From a checkpoint of a small transformer trained on Wikipedia.
Size: width 128, vocabulary 512, 4.74M parameters.
Architecture: no biases in attention or MLP, capped logits.
Each number is 50 + 10 x the weight over the matrix's rms, rounded and kept within 0 to 99. Layers, rows and columns count from 0.

# layer 7 MLP gate, 640x128, rms 0.217, rows 493-511, columns 0-127
52 59 49 60 47 50 53 66 51 46 47 51 67 38 47 53 69 63 53 53 74 47 59 39 36 43 54 51 47 54 42 66 42 37 40 56 46 52 30 46 53 38 49 55 45 39 58 57 45 59 42 38 48 59 65 34 34 60 44 63 60 51 46 60 33 49 45 60 57 53 44 38 28 29 47 36 47 58 32 56 38 46 69 33 42 37 74 41 42 48 50 49 47 52 35 51 71 32 59 33 51 72 48 42 51 40 62 53 33 50 49 47 40 58 47 57 63 47 55 57 63 57 44 50 60 40 29 51
44 62 54 44 46 47 50 69 48 23 41 55 44 33 76 62 44 58 49 43 48 39 50 18 56 63 34 54 52 61 29 52 54 44 47 44 48 50 50 43 58 46 55 48 60 56 59 74 49 50 19 38 64 46 43 62 46 46 40 57 42 38 44 44 49 44 52 50 66 54 52 66 51 64 51 42 46 61 53 50 46 46 59 38 46 67 42 47 53 43 53 48 52 56 61 46 33 48 62 43 42 53 55 47 46 41 44 54 59 49 33 43 50 31 47 55 54 56 56 50 50 67 58 47 40 48 56 62
47 65 48 37 33 54 36 40 51 31 39 58 37 40 48 47 54 62 54 49 62 52 56 53 45 47 65 52 62 47 59 33 65 61 51 47 61 46 40 55 47 61 64 43 45 41 43 66 36 45 26 28 45 41 42 24 52 57 58 39 51 59 55 57 42 60 47 53 51 35 52 43 47 58 54 42 49 49 64 50 40 57 31 42 33 46 40 50 61 37 59 41 34 63 59 41 35 47 50 36 47 43 55 49 60 52 53 44 41 49 56 52 40 36 36 57 52 50 49 66 64 43 48 50 54 39 32 59
58 53 38 66 42 54 31 52 69 41 46 55 49 54 37 53 43 50 34 33 49 33 31 45 32 48 48 51 59 40 36 53 54 52 52 63 61 52 53 49 58 44 49 62 51 41 70 52 50 48 53 54 38 47 47 52 67 44 27 37 57 60 61 52 54 43 53 47 57 42 57 52 52 42 51 44 59 46 45 52 51 72 50 58 57 41 59 60 48 73 56 52 46 51 33 63 38 53 70 56 47 49 55 57 52 36 48 54 45 58 44 33 49 34 75 62 43 38 40 34 49 64 53 55 60 37 55 40
47 45 51 51 57 52 49 44 44 37 55 35 51 45 56 44 64 57 55 74 57 45 41 47 52 51 47 56 54 62 46 63 39 38 60 53 62 62 48 58 49 48 63 52 42 45 66 69 38 59 47 75 57 61 50 57 52 28 53 45 52 50 79 46 33 63 52 32 47 55 34 30 66 50 40 39 55 63 54 46 46 56 85 58 64 74 62 55 74 57 64 53 44 47 43 52 55 58 62 59 44 79 63 51 49 57 62 38 56 56 47 53 55 43 41 51 68 42 55 46 64 66 60 50 51 74 37 40
38 43 54 61 35 61 43 51 62 46 44 53 40 45 53 45 36 39 36 60 49 54 59 48 60 48 55 56 62 54 53 69 41 37 55 51 61 57 33 48 51 47 51 29 59 38 42 53 47 55 46 55 69 40 30 51 77 52 40 44 37 39 41 66 53 46 57 58 63 44 62 42 39 57 53 56 46 60 38 44 64 50 43 47 39 43 49 57 27 66 35 49 29 65 62 51 56 37 36 53 51 59 67 45 47 34 44 38 51 65 66 51 27 33 64 64 62 64 46 54 50 50 51 57 53 37 47 51
61 52 43 50 65 31 58 54 52 55 59 46 42 60 57 40 55 48 33 54 56 47 49 69 53 51 33 50 53 38 55 44 58 62 46 65 35 54 44 51 57 67 55 47 34 46 50 60 44 47 48 25 48 77 39 56 21 47 66 46 47 78 32 46 55 33 41 43 41 47 50 49 48 23 49 64 49 58 47 63 19 47 66 55 57 67 49 62 51 64 50 45 67 43 56 24 52 47 54 32 39 42 51 39 33 55 33 59 64 57 47 65 48 47 49 42 64 51 49 44 54 43 46 43 74 58 65 38
43 53 63 39 44 46 57 53 50 63 55 43 28 48 46 46 53 47 62 61 46 59 55 53 56 53 46 39 44 52 59 49 52 51 70 53 53 55 42 45 59 33 56 63 42 54 74 54 38 50 50 58 47 55 52 68 51 55 46 45 41 52 56 53 53 62 50 55 57 33 56 51 48 49 31 39 47 44 48 49 48 47 49 54 53 35 49 49 64 57 48 53 38 44 43 41 25 40 55 69 62 28 54 53 33 36 43 37 61 62 32 57 68 46 79 57 34 40 26 59 48 38 55 62 53 51 56 41
57 57 51 40 42 52 51 45 38 45 47 66 34 56 40 58 34 42 52 42 47 39 65 65 49 58 60 29 32 53 46 66 49 28 56 50 30 45 59 45 40 49 47 53 28 48 55 40 59 58 52 55 55 51 49 40 41 25 59 56 60 35 60 56 54 67 70 43 47 48 60 53 63 42 61 27 49 36 30 65 59 45 50 57 57 34 55 44 52 59 59 55 48 55 52 54 51 80 53 51 51 52 42 57 35 49 50 44 51 41 36 48 44 64 60 52 51 50 48 64 43 57 61 51 63 59 55 38
50 53 43 44 68 47 49 36 52 51 31 45 39 47 42 43 44 51 33 58 50 49 56 33 54 27 51 62 68 55 40 43 52 55 52 66 31 22 46 60 35 46 53 47 44 40 48 57 55 56 50 26 58 56 58 52 44 45 30 56 34 34 55 46 50 53 38 52 53 39 45 48 43 38 45 42 48 55 60 48 45 61 43 53 31 54 51 45 46 51 46 60 43 51 44 31 49 40 35 59 54 35 49 30 21 48 16 51 48 53 37 53 35 35 55 62 34 47 46 75 65 36 54 61 53 48 39 60
56 37 49 56 42 53 39 53 42 51 37 52 48 54 48 54 68 65 37 74 58 45 64 39 48 49 81 44 38 58 41 48 48 53 34 58 52 50 49 57 65 54 46 31 57 45 47 56 52 60 51 35 41 53 51 56 28 38 43 48 53 42 50 29 60 58 53 78 56 59 40 47 71 47 56 48 49 44 65 50 45 45 47 50 52 55 35 58 56 41 54 37 43 64 50 57 43 58 59 54 45 53 44 49 54 50 60 48 62 45 48 38 50 42 52 69 63 48 49 53 57 47 37 54 50 58 48 44
73 45 73 42 52 37 44 52 55 54 56 47 69 59 44 38 66 65 37 52 52 48 51 18 38 49 55 53 54 46 59 36 63 57 57 55 53 54 52 42 46 44 50 64 53 41 36 58 55 35 37 48 47 53 48 53 50 60 50 32 45 51 40 28 59 56 52 56 63 58 55 59 31 33 55 44 39 45 42 49 55 66 48 66 50 39 52 49 46 62 56 46 56 50 46 58 51 49 64 47 77 52 33 56 56 46 52 47 40 67 57 34 42 51 58 57 55 50 44 40 41 65 48 33 41 43 67 56
59 61 45 57 54 36 40 33 40 47 48 64 55 51 75 64 57 48 80 38 47 51 60 44 62 61 49 59 50 40 41 39 48 43 42 53 40 50 31 36 49 62 51 57 60 51 61 56 41 53 49 47 37 33 45 50 40 43 43 29 62 52 47 55 46 49 26 43 56 57 56 50 33 43 35 52 35 42 39 48 59 43 48 47 53 50 60 53 49 66 49 44 45 41 36 48 43 46 44 54 52 66 38 57 53 42 42 55 45 50 31 45 39 50 60 53 47 45 54 68 32 62 43 40 53 37 66 36
71 51 52 49 43 48 51 59 53 34 52 54 34 65 57 57 76 56 48 49 53 59 54 52 43 45 48 53 43 67 45 47 43 50 63 63 56 49 39 46 52 57 52 48 55 34 42 56 50 55 33 54 44 53 53 34 52 53 58 48 33 63 43 62 53 55 37 54 47 57 49 45 56 52 36 51 54 52 40 40 54 42 57 34 38 54 64 50 61 30 59 41 56 53 55 45 59 63 48 63 52 40 56 79 46 63 51 63 43 54 69 50 61 55 43 49 51 51 52 51 45 49 38 46 46 46 42 48
57 30 53 57 58 51 59 55 63 64 61 52 43 50 40 70 36 45 59 61 62 48 42 55 48 67 52 51 58 40 47 55 52 48 40 60 54 34 55 48 63 59 50 45 35 50 62 54 70 38 62 54 56 53 74 54 48 55 57 41 36 52 61 68 67 48 44 54 31 54 45 37 72 21 47 26 47 68 59 51 45 73 56 57 47 56 43 62 50 68 49 29 22 73 56 52 44 52 37 48 54 44 52 37 62 62 59 49 50 73 62 46 41 50 55 45 58 52 48 49 56 42 55 34 43 52 46 60
39 50 50 55 55 40 63 42 54 47 32 59 30 51 51 49 50 47 48 39 29 40 54 80 67 63 60 63 50 59 71 56 43 49 41 51 41 53 43 56 40 38 49 55 43 24 42 54 42 61 45 60 60 46 53 31 29 35 50 48 59 51 42 58 49 53 41 60 28 65 60 55 62 34 48 47 45 61 67 49 44 37 59 65 40 52 53 66 46 62 45 37 53 58 59 52 48 45 56 35 55 44 26 34 35 56 45 53 58 58 65 77 43 58 38 34 41 43 68 49 59 19 65 65 75 31 75 33
37 46 57 40 47 69 49 48 50 60 50 40 48 44 33 43 48 47 51 43 54 50 81 55 62 56 37 28 60 37 59 52 58 42 62 27 38 32 45 53 51 49 53 50 57 39 50 57 68 61 33 49 63 52 62 64 60 38 75 49 65 53 43 57 61 77 54 52 42 46 54 68 54 61 33 55 30 46 55 48 41 59 58 59 61 22 59 55 55 43 42 48 33 44 47 36 45 61 38 46 44 46 61 44 46 45 42 42 53 54 65 55 49 44 49 57 47 52 43 69 53 67 38 53 47 34 58 34
49 61 54 54 45 52 42 33 68 45 59 61 33 48 37 55 66 70 60 49 56 57 51 61 42 50 52 28 42 51 61 55 59 50 55 52 47 51 48 49 54 48 40 31 38 44 48 51 71 41 58 67 51 54 45 20 61 53 45 35 39 46 41 51 54 65 59 52 45 57 51 55 49 51 53 60 35 26 52 45 46 51 55 55 56 52 46 54 37 67 46 48 51 50 50 59 59 45 51 26 55 37 38 42 64 52 46 30 64 41 38 52 50 54 49 57 65 38 37 62 55 60 47 59 48 60 42 48
56 58 44 66 35 35 27 37 55 44 25 66 48 62 65 58 58 49 52 45 35 46 55 47 42 64 34 48 38 78 51 53 39 43 47 63 73 49 28 35 42 67 51 45 57 63 51 68 68 48 45 52 57 72 48 56 41 52 49 49 65 47 49 63 68 70 66 47 53 40 41 51 64 31 64 61 53 62 53 60 44 60 16 39 46 38 39 63 42 63 44 56 49 35 56 41 42 59 48 48 46 56 48 54 37 53 31 44 56 53 57 72 46 47 48 45 48 41 42 55 47 62 55 49 41 61 41 43
# layer 7 MLP up, 640x128, rms 0.217, rows 493-510, columns 0-127
63 50 45 60 58 53 52 55 47 40 58 60 48 30 41 43 52 46 52 39 52 44 54 43 44 55 54 37 36 57 46 64 66 47 38 58 43 43 38 59 54 62 36 56 45 43 42 57 32 65 51 48 31 45 51 42 65 57 52 62 49 36 62 52 45 39 42 53 48 50 64 82 33 39 50 54 61 68 51 49 46 59 44 39 39 58 36 65 24 67 47 52 65 55 35 51 54 53 52 56 46 53 51 52 43 47 56 53 36 57 52 53 47 48 40 38 57 74 58 45 65 51 52 45 51 59 56 40
66 54 38 53 58 42 51 52 44 28 56 55 52 71 38 52 48 47 44 68 51 67 36 50 45 41 63 51 45 46 67 48 59 46 67 54 58 56 56 45 59 55 48 63 41 60 55 46 61 54 71 61 48 54 57 51 52 56 45 48 61 60 59 57 62 54 50 51 58 35 54 46 50 55 71 54 54 50 52 62 49 40 46 70 46 24 51 70 47 48 46 62 45 62 40 54 52 69 47 51 60 44 37 45 64 71 51 50 33 49 48 56 27 63 51 38 58 57 46 40 42 43 59 60 67 46 43 54
66 57 43 18 50 40 54 46 55 40 61 51 47 36 39 54 54 44 55 43 23 47 50 50 68 23 45 54 45 71 37 53 40 34 51 76 46 68 46 42 49 64 43 59 57 48 54 52 49 58 80 57 56 55 45 56 36 48 65 49 49 41 64 50 51 45 52 46 53 50 50 63 54 67 31 55 64 48 50 60 60 51 70 51 59 46 62 64 50 48 63 40 69 50 43 37 53 45 58 51 53 39 50 46 63 51 48 46 49 63 67 71 46 63 54 57 60 57 62 58 49 59 57 41 47 49 59 47
40 74 46 54 52 46 49 48 48 43 40 49 59 50 42 50 62 56 56 51 41 60 47 42 58 66 50 57 65 45 68 50 49 68 50 72 53 60 50 62 55 42 58 51 51 62 43 55 54 53 59 49 45 57 45 49 65 36 65 40 52 42 48 57 61 41 38 56 27 35 48 48 43 53 39 40 57 59 53 41 39 47 60 47 60 38 54 53 67 38 58 51 44 57 60 48 54 52 58 38 53 41 59 63 58 29 51 50 39 60 51 47 50 45 57 59 38 45 32 52 44 52 41 59 50 41 69 56
42 60 49 40 54 64 48 48 58 49 62 30 54 44 54 49 52 37 46 38 57 54 44 30 60 62 51 53 51 39 54 43 54 52 36 46 35 43 40 46 30 60 46 49 76 53 54 53 62 47 43 65 48 58 41 43 34 49 42 46 45 45 46 46 49 24 47 52 57 25 68 55 43 54 61 58 42 38 65 50 57 55 69 29 60 66 78 40 57 58 49 50 51 54 51 56 54 58 29 51 33 55 39 47 46 54 43 71 65 54 47 49 60 61 38 41 58 49 42 48 57 48 75 52 53 32 43 53
45 36 45 33 54 32 62 51 71 54 73 49 57 54 60 59 51 48 57 40 48 55 69 59 50 49 44 46 75 23 52 45 43 59 41 50 48 49 56 56 37 46 63 43 58 54 60 60 60 45 53 51 31 60 55 47 52 72 41 40 41 57 59 53 48 67 48 42 50 53 59 40 42 44 42 43 29 66 33 58 61 58 42 34 61 54 57 37 57 47 60 46 45 59 28 56 60 35 42 43 51 55 54 46 36 42 49 38 44 48 60 57 54 60 53 57 62 47 54 62 21 60 54 47 49 51 62 39
46 65 76 38 44 50 34 43 47 47 28 64 44 37 47 45 45 68 49 61 44 63 46 40 51 45 60 55 48 57 41 32 50 63 63 43 54 47 53 77 49 66 48 60 49 57 57 36 53 59 56 60 46 37 72 53 61 39 52 38 52 45 48 53 64 39 66 67 60 42 42 48 75 73 61 56 41 67 64 36 61 68 31 43 34 53 37 44 50 35 46 44 46 55 51 55 48 39 60 78 67 40 41 62 44 44 42 42 47 51 56 48 42 42 58 47 57 46 69 46 70 49 55 62 38 51 27 50
46 56 37 46 36 57 59 58 55 40 28 37 65 77 47 40 48 59 31 40 48 49 69 52 51 56 32 64 41 47 65 41 55 50 54 67 52 43 63 41 53 54 57 64 41 61 60 52 42 58 65 49 45 42 55 60 61 50 41 57 52 52 50 55 53 38 51 56 59 44 47 52 51 63 50 39 36 52 45 41 53 44 52 57 74 36 60 72 55 44 42 59 48 53 50 46 44 56 35 51 39 32 55 45 43 47 38 26 44 39 64 41 63 39 59 60 48 61 36 65 53 52 47 43 74 56 58 51
53 53 46 44 63 67 60 46 42 54 46 51 33 41 58 46 54 58 43 49 54 40 49 56 52 47 27 52 37 38 53 41 57 59 47 58 49 58 36 47 45 59 39 56 43 43 61 48 48 49 57 56 51 39 48 41 49 57 46 44 47 44 44 29 51 57 56 37 55 45 44 45 56 56 27 60 51 40 57 42 37 65 45 62 49 47 61 39 61 72 33 57 50 68 41 51 44 45 65 47 30 62 46 53 34 32 50 49 49 40 39 50 68 54 54 54 48 51 46 44 53 42 53 46 45 49 57 54
41 34 34 52 63 41 55 67 47 42 53 51 52 67 40 60 45 52 44 51 42 37 50 53 59 60 49 55 53 59 53 58 57 53 39 45 60 43 54 72 40 62 63 44 54 43 72 48 46 48 62 66 49 59 73 60 60 49 44 54 55 64 54 55 76 45 39 48 40 42 45 46 64 60 51 36 55 29 61 53 74 44 50 39 62 25 25 55 52 55 47 52 50 54 51 60 53 55 51 48 47 37 39 42 30 51 51 38 52 23 37 47 49 61 56 61 44 35 59 43 58 35 58 50 59 55 54 55
61 48 52 46 45 47 49 54 58 55 58 72 41 67 50 49 55 57 43 39 56 61 63 52 48 57 58 53 65 48 55 55 54 50 49 48 47 45 53 62 52 58 46 28 45 45 62 65 53 48 30 55 71 54 53 53 48 46 50 50 51 46 46 48 48 48 70 61 54 40 47 59 69 42 28 60 60 51 52 63 57 61 54 61 54 43 31 44 63 39 61 29 33 45 38 48 35 61 67 55 53 46 63 40 48 50 44 65 47 46 53 52 68 42 51 52 60 51 47 43 62 32 51 65 66 51 38 55
47 52 44 61 60 50 50 58 50 56 74 44 48 49 51 50 64 42 53 46 61 51 45 38 46 46 47 53 43 75 56 36 64 32 53 42 49 36 60 55 51 67 32 54 45 56 60 53 45 52 31 63 39 47 49 58 61 37 55 50 27 16 60 58 55 58 54 51 48 59 41 38 53 57 49 43 49 53 55 64 48 42 25 54 39 73 47 66 56 46 51 47 56 42 52 40 60 44 46 40 54 39 62 42 39 52 58 30 50 46 46 43 39 46 63 73 39 39 34 57 53 60 51 25 48 52 48 54
67 43 55 69 22 56 40 35 35 62 29 50 48 45 71 45 43 37 46 34 55 49 41 38 56 52 51 58 45 45 77 36 39 43 62 46 43 46 49 52 49 44 72 53 38 56 53 47 50 53 66 63 60 51 45 51 37 41 51 29 46 58 51 44 55 43 41 59 59 37 62 62 62 65 48 50 38 37 33 37 51 44 60 54 57 52 47 27 36 45 63 41 32 48 27 55 55 54 56 47 53 56 34 58 61 57 49 56 42 41 59 33 55 30 62 69 55 50 56 64 45 36 42 56 52 51 45 38
46 45 47 48 64 54 77 67 56 48 53 53 40 65 56 43 52 58 52 36 40 55 62 34 72 47 52 42 48 46 46 51 63 40 50 63 42 50 43 49 54 53 22 52 53 57 43 45 46 45 55 53 51 55 47 46 41 52 49 64 63 43 65 46 31 44 44 52 50 47 55 49 62 53 47 59 54 53 41 51 51 40 45 43 50 55 50 46 72 37 53 34 60 46 43 38 50 48 55 57 54 36 54 39 54 61 51 43 52 67 43 58 61 56 48 39 47 47 37 54 49 63 41 70 65 56 39 46
50 54 65 32 47 52 40 26 68 50 56 42 40 36 51 64 56 48 48 48 57 54 56 50 66 43 41 40 49 35 41 41 48 45 67 58 48 49 46 57 36 32 54 40 51 45 47 63 27 42 36 41 41 48 38 58 35 47 61 60 78 51 46 60 41 63 49 40 46 46 38 48 46 61 56 49 46 42 49 64 35 41 46 49 34 56 63 68 50 43 25 48 57 58 65 42 75 49 56 45 50 32 47 46 39 33 62 37 65 62 63 62 77 32 52 58 58 51 58 44 54 46 46 77 50 69 55 57
59 52 43 40 47 67 49 53 42 56 46 53 41 52 57 69 48 57 40 48 37 72 53 50 69 54 53 50 57 67 51 48 50 51 49 74 56 61 45 37 58 41 36 51 47 44 57 51 36 60 43 45 31 64 49 34 73 45 48 60 42 33 42 42 59 54 42 46 47 63 37 53 38 48 78 59 40 44 36 50 33 50 25 45 50 42 60 46 57 65 59 48 30 49 30 62 69 70 34 46 60 57 37 54 54 62 63 47 48 44 80 54 33 52 63 46 36 39 40 43 49 63 33 57 49 66 40 42
33 35 53 45 49 59 56 63 53 66 60 49 48 57 56 33 55 43 58 43 34 42 49 54 62 59 47 46 36 35 53 51 54 59 67 44 63 40 67 59 45 45 35 53 46 51 59 53 46 55 50 60 46 31 50 52 68 30 57 49 50 57 61 64 29 65 50 51 47 53 46 45 46 52 48 58 54 19 53 38 51 40 39 44 54 28 73 56 36 43 51 47 51 29 47 46 39 43 57 32 31 45 50 58 49 52 59 47 35 36 28 39 43 54 63 46 39 41 52 60 46 56 51 60 56 48 42 38
56 49 53 43 59 60 48 46 55 56 61 65 67 56 45 44 39 47 58 61 60 41 27 44 58 75 64 38 40 46 57 53 47 44 47 50 61 61 38 40 59 34 53 46 58 54 35 40 57 44 59 25 49 53 60 60 38 58 43 43 35 57 42 51 46 47 46 43 66 56 50 70 65 65 59 47 64 46 40 49 58 46 52 66 41 54 37 45 54 59 59 42 31 43 44 68 38 40 62 72 45 79 49 55 61 56 51 72 68 59 54 36 62 59 50 62 41 70 53 48 52 51 34 69 35 59 36 37
# layer 7 MLP down (transposed), 640x128, rms 0.174, rows 493-510, columns 0-127
39 59 41 50 35 66 48 33 62 54 42 60 30 60 44 47 34 48 43 53 51 66 38 58 58 64 53 58 60 43 59 49 58 64 42 46 32 39 52 45 37 57 51 50 52 32 50 52 60 35 48 35 55 38 53 66 44 28 39 49 47 58 43 39 43 44 50 45 66 33 59 53 61 48 49 53 62 39 54 63 45 69 51 34 53 45 35 54 54 42 53 53 57 48 61 41 59 51 60 48 49 53 52 57 45 48 51 62 79 52 45 45 35 54 28 44 50 67 33 42 51 48 60 49 54 44 44 35
45 39 57 60 54 50 48 43 55 31 38 33 51 55 50 47 42 56 53 45 48 52 57 38 65 64 43 41 72 67 30 50 50 43 31 48 49 48 51 52 54 46 69 43 41 48 39 64 43 62 49 34 64 54 48 40 42 59 36 36 38 46 48 48 41 47 52 52 45 50 56 64 36 46 42 70 46 54 45 32 42 52 48 20 55 51 39 46 74 61 34 45 61 43 55 42 53 44 44 38 55 53 53 54 53 49 28 38 60 55 52 43 48 51 51 50 50 54 24 52 53 61 49 53 41 69 60 57
36 66 48 52 41 43 43 52 57 58 46 52 51 56 35 53 34 56 43 45 41 43 50 45 44 47 52 48 59 30 50 49 51 69 67 51 63 49 51 53 33 45 43 47 49 42 41 42 49 27 47 37 52 39 52 76 50 59 48 56 76 57 50 46 42 48 45 55 51 37 52 51 55 44 43 70 27 50 51 47 51 55 31 28 37 50 28 61 44 50 39 56 49 39 58 53 41 54 38 59 44 51 44 45 51 54 32 63 56 39 43 37 55 48 49 49 32 57 57 51 55 42 54 48 58 64 49 57
58 52 56 36 59 41 58 51 34 63 58 60 44 37 58 51 39 33 63 54 50 61 41 51 65 32 48 50 48 47 41 50 53 43 54 45 32 39 39 39 44 50 63 39 61 47 48 48 47 43 35 52 48 46 59 47 37 56 49 58 26 55 54 51 45 56 57 68 45 52 40 44 58 46 53 48 41 44 67 53 55 25 51 48 42 64 49 44 48 33 47 40 56 31 59 55 57 53 38 52 55 52 25 46 39 63 46 43 52 50 42 48 53 57 29 37 57 59 51 53 43 55 46 50 26 46 27 45
58 44 65 51 63 42 63 49 48 50 55 54 46 45 38 42 61 62 39 57 59 48 79 58 53 55 41 63 47 68 30 46 40 52 43 60 42 59 73 46 54 65 37 54 45 49 40 53 46 56 43 50 50 36 47 52 58 50 49 60 42 58 41 58 64 50 45 70 54 48 43 61 38 51 45 56 61 40 45 45 38 46 43 60 45 48 57 42 45 33 48 53 33 51 51 43 56 39 46 60 56 43 34 64 37 51 41 53 51 39 57 40 28 60 39 30 53 58 47 41 45 42 40 48 41 62 46 61
50 54 33 47 42 56 34 52 48 54 50 46 35 42 58 44 40 60 45 30 27 33 51 63 49 55 57 55 36 65 33 33 45 56 65 58 39 48 45 43 54 42 46 53 69 33 71 55 50 53 58 57 71 64 60 61 45 34 61 50 46 59 51 39 58 38 45 46 55 60 54 62 53 50 62 62 38 39 62 23 49 51 49 52 45 73 44 45 30 48 47 63 34 45 67 32 45 63 49 49 36 54 54 52 59 46 37 43 42 39 54 45 57 39 44 41 48 56 56 56 40 48 43 74 49 49 60 54
63 41 35 51 55 47 53 44 56 38 70 37 49 37 48 51 61 42 40 46 44 56 59 46 55 51 51 43 56 45 41 53 49 38 48 60 53 60 55 47 42 47 55 30 64 49 66 60 39 59 61 48 65 56 35 50 30 55 33 47 34 56 57 39 36 54 48 46 40 36 46 43 45 36 45 53 63 47 37 53 54 47 60 38 67 24 67 55 51 51 41 34 56 28 56 34 60 83 31 29 42 52 52 33 49 33 39 61 43 50 50 58 54 60 55 49 42 57 48 43 47 47 53 49 54 51 72 44
61 49 42 54 45 45 45 49 52 70 49 65 43 49 41 71 60 45 48 53 46 45 30 57 52 41 70 33 69 40 61 61 49 61 37 37 40 63 54 52 54 36 37 42 43 63 43 65 30 51 36 31 45 56 47 28 43 47 44 68 25 47 45 36 42 57 57 63 48 65 63 36 43 39 49 62 63 63 46 56 29 51 54 51 57 44 50 38 33 45 63 58 61 53 68 60 70 51 49 54 43 61 52 54 58 56 62 53 38 58 49 48 45 53 56 55 46 54 64 51 42 47 53 57 56 45 38 49
56 54 40 51 37 39 56 43 44 39 37 34 73 56 46 65 38 47 20 54 55 48 51 67 28 41 51 66 44 49 50 53 51 48 53 69 64 50 57 43 55 38 69 40 57 43 51 51 51 37 59 49 67 50 34 59 44 59 55 51 42 52 59 35 55 60 42 58 65 52 53 39 40 36 59 54 61 42 53 45 47 55 46 55 32 55 63 40 37 52 64 50 48 56 56 45 51 71 56 54 48 55 37 62 44 43 47 47 39 47 44 61 24 64 58 47 49 66 50 52 37 38 56 70 56 34 44 37
49 54 41 38 45 58 53 48 48 41 54 49 49 44 48 55 46 48 70 53 47 50 56 61 41 46 53 47 47 49 60 41 43 50 46 46 47 72 61 33 49 47 32 59 61 51 24 63 62 22 50 51 54 53 40 26 50 53 53 30 61 61 37 40 40 44 56 55 52 82 48 49 40 61 61 40 41 44 54 59 32 57 42 60 53 50 71 54 49 38 60 66 44 64 61 45 56 55 46 50 39 73 48 84 54 43 48 47 55 57 57 66 48 58 41 47 55 60 41 57 46 62 48 39 50 54 43 53
62 43 76 68 60 50 71 48 47 47 52 47 57 44 47 41 47 27 44 57 39 53 39 50 51 45 45 54 29 53 58 56 48 64 46 59 59 43 54 58 36 47 55 67 56 41 56 49 44 55 43 19 37 78 56 61 63 40 45 62 53 42 47 53 48 57 53 37 62 47 44 47 32 62 43 50 47 63 50 57 51 44 49 42 28 64 62 41 54 61 58 55 66 48 53 48 56 53 44 51 51 47 45 49 52 60 32 52 37 43 60 38 44 69 55 46 28 53 44 52 42 44 60 34 43 49 62 48
58 44 49 39 49 53 51 45 50 57 33 56 47 49 48 66 37 61 56 65 39 50 45 53 45 41 57 47 43 35 49 65 41 68 58 55 38 56 56 42 46 34 59 38 67 42 49 50 62 49 66 45 62 49 39 57 55 63 45 53 54 78 56 50 55 47 56 35 61 53 60 60 53 52 51 47 43 40 55 53 52 54 67 41 61 34 60 46 53 37 51 64 45 63 55 39 52 48 54 60 50 55 54 58 64 44 36 68 49 64 49 49 54 56 47 20 30 49 64 56 34 41 45 56 59 46 50 46
46 56 42 64 74 40 48 59 47 45 56 62 56 56 39 62 35 45 55 60 39 64 54 58 59 19 53 61 65 49 49 51 58 59 40 54 61 38 35 65 49 55 48 34 55 41 54 38 45 55 58 48 54 50 38 48 69 62 62 34 46 38 43 51 66 42 31 64 53 43 50 46 35 52 57 48 45 54 68 38 49 60 58 52 52 46 47 58 53 42 50 48 45 55 57 31 71 68 49 58 72 65 46 48 46 31 40 52 56 39 48 60 61 57 51 43 72 47 51 39 49 44 30 45 51 51 44 47
48 51 43 27 52 52 33 51 47 53 43 57 61 53 46 30 41 44 40 23 45 38 45 54 39 59 51 51 42 43 40 50 37 50 48 48 36 59 42 50 46 51 47 49 55 68 46 63 63 51 48 66 45 60 43 56 55 37 47 51 63 56 51 47 51 61 55 49 61 26 46 55 44 44 42 58 39 54 47 54 39 51 41 62 51 43 37 51 41 48 61 46 30 47 69 50 43 50 46 52 46 48 61 51 37 40 49 50 49 49 57 57 21 59 51 60 50 52 46 72 38 69 53 52 46 54 68 52
45 42 51 53 55 56 62 57 64 51 51 44 54 43 50 54 31 52 31 49 44 36 40 75 47 47 55 48 30 52 30 59 38 52 43 48 36 39 57 50 59 44 58 61 38 59 63 26 68 29 67 45 50 37 60 41 60 54 51 34 43 48 56 48 30 38 56 50 61 48 54 38 46 42 49 47 53 45 33 30 57 82 55 42 47 47 36 40 46 49 59 36 55 48 43 38 57 63 55 54 46 46 65 23 58 43 53 48 34 41 43 55 41 35 34 37 66 44 52 66 54 33 47 45 32 56 32 31
43 34 55 52 61 37 50 37 34 45 58 30 63 57 63 49 69 63 51 51 60 23 53 34 24 35 51 43 40 34 48 53 62 44 57 43 54 42 61 50 53 45 59 51 45 56 48 40 50 40 49 61 62 33 51 64 46 65 49 50 53 51 41 49 51 55 59 63 61 36 60 55 54 56 38 65 57 49 61 35 76 53 61 52 41 49 42 47 30 41 44 41 41 68 53 38 56 39 65 53 46 54 54 46 56 33 42 48 70 48 34 34 49 54 53 55 47 55 39 48 44 41 46 47 37 52 39 64
64 57 48 40 48 51 47 56 46 42 44 53 51 37 45 72 36 50 51 61 41 50 63 57 44 28 49 36 41 54 47 66 51 66 39 42 47 56 51 43 44 46 58 41 55 61 49 70 51 62 46 53 56 41 33 53 68 55 46 40 38 43 45 48 73 35 35 45 57 63 39 41 48 60 56 47 44 42 55 49 42 69 57 67 54 48 48 60 48 64 68 44 28 38 31 53 66 59 43 65 66 57 53 59 66 33 47 60 43 57 71 42 53 54 31 57 44 57 38 47 41 51 52 57 46 50 32 40
54 44 52 41 61 39 54 54 55 36 62 43 34 73 73 46 60 44 51 49 58 54 72 41 54 57 45 64 50 65 50 37 49 45 40 49 56 47 48 44 51 47 49 41 53 45 34 54 38 53 59 45 50 59 37 57 44 49 48 41 68 57 64 49 68 39 64 45 45 80 52 54 36 42 49 61 50 49 60 44 65 50 54 49 53 69 31 40 36 55 45 45 65 56 38 39 44 72 31 63 52 44 40 59 34 30 38 48 42 42 48 53 28 38 47 34 73 45 58 60 52 46 51 47 61 56 74 66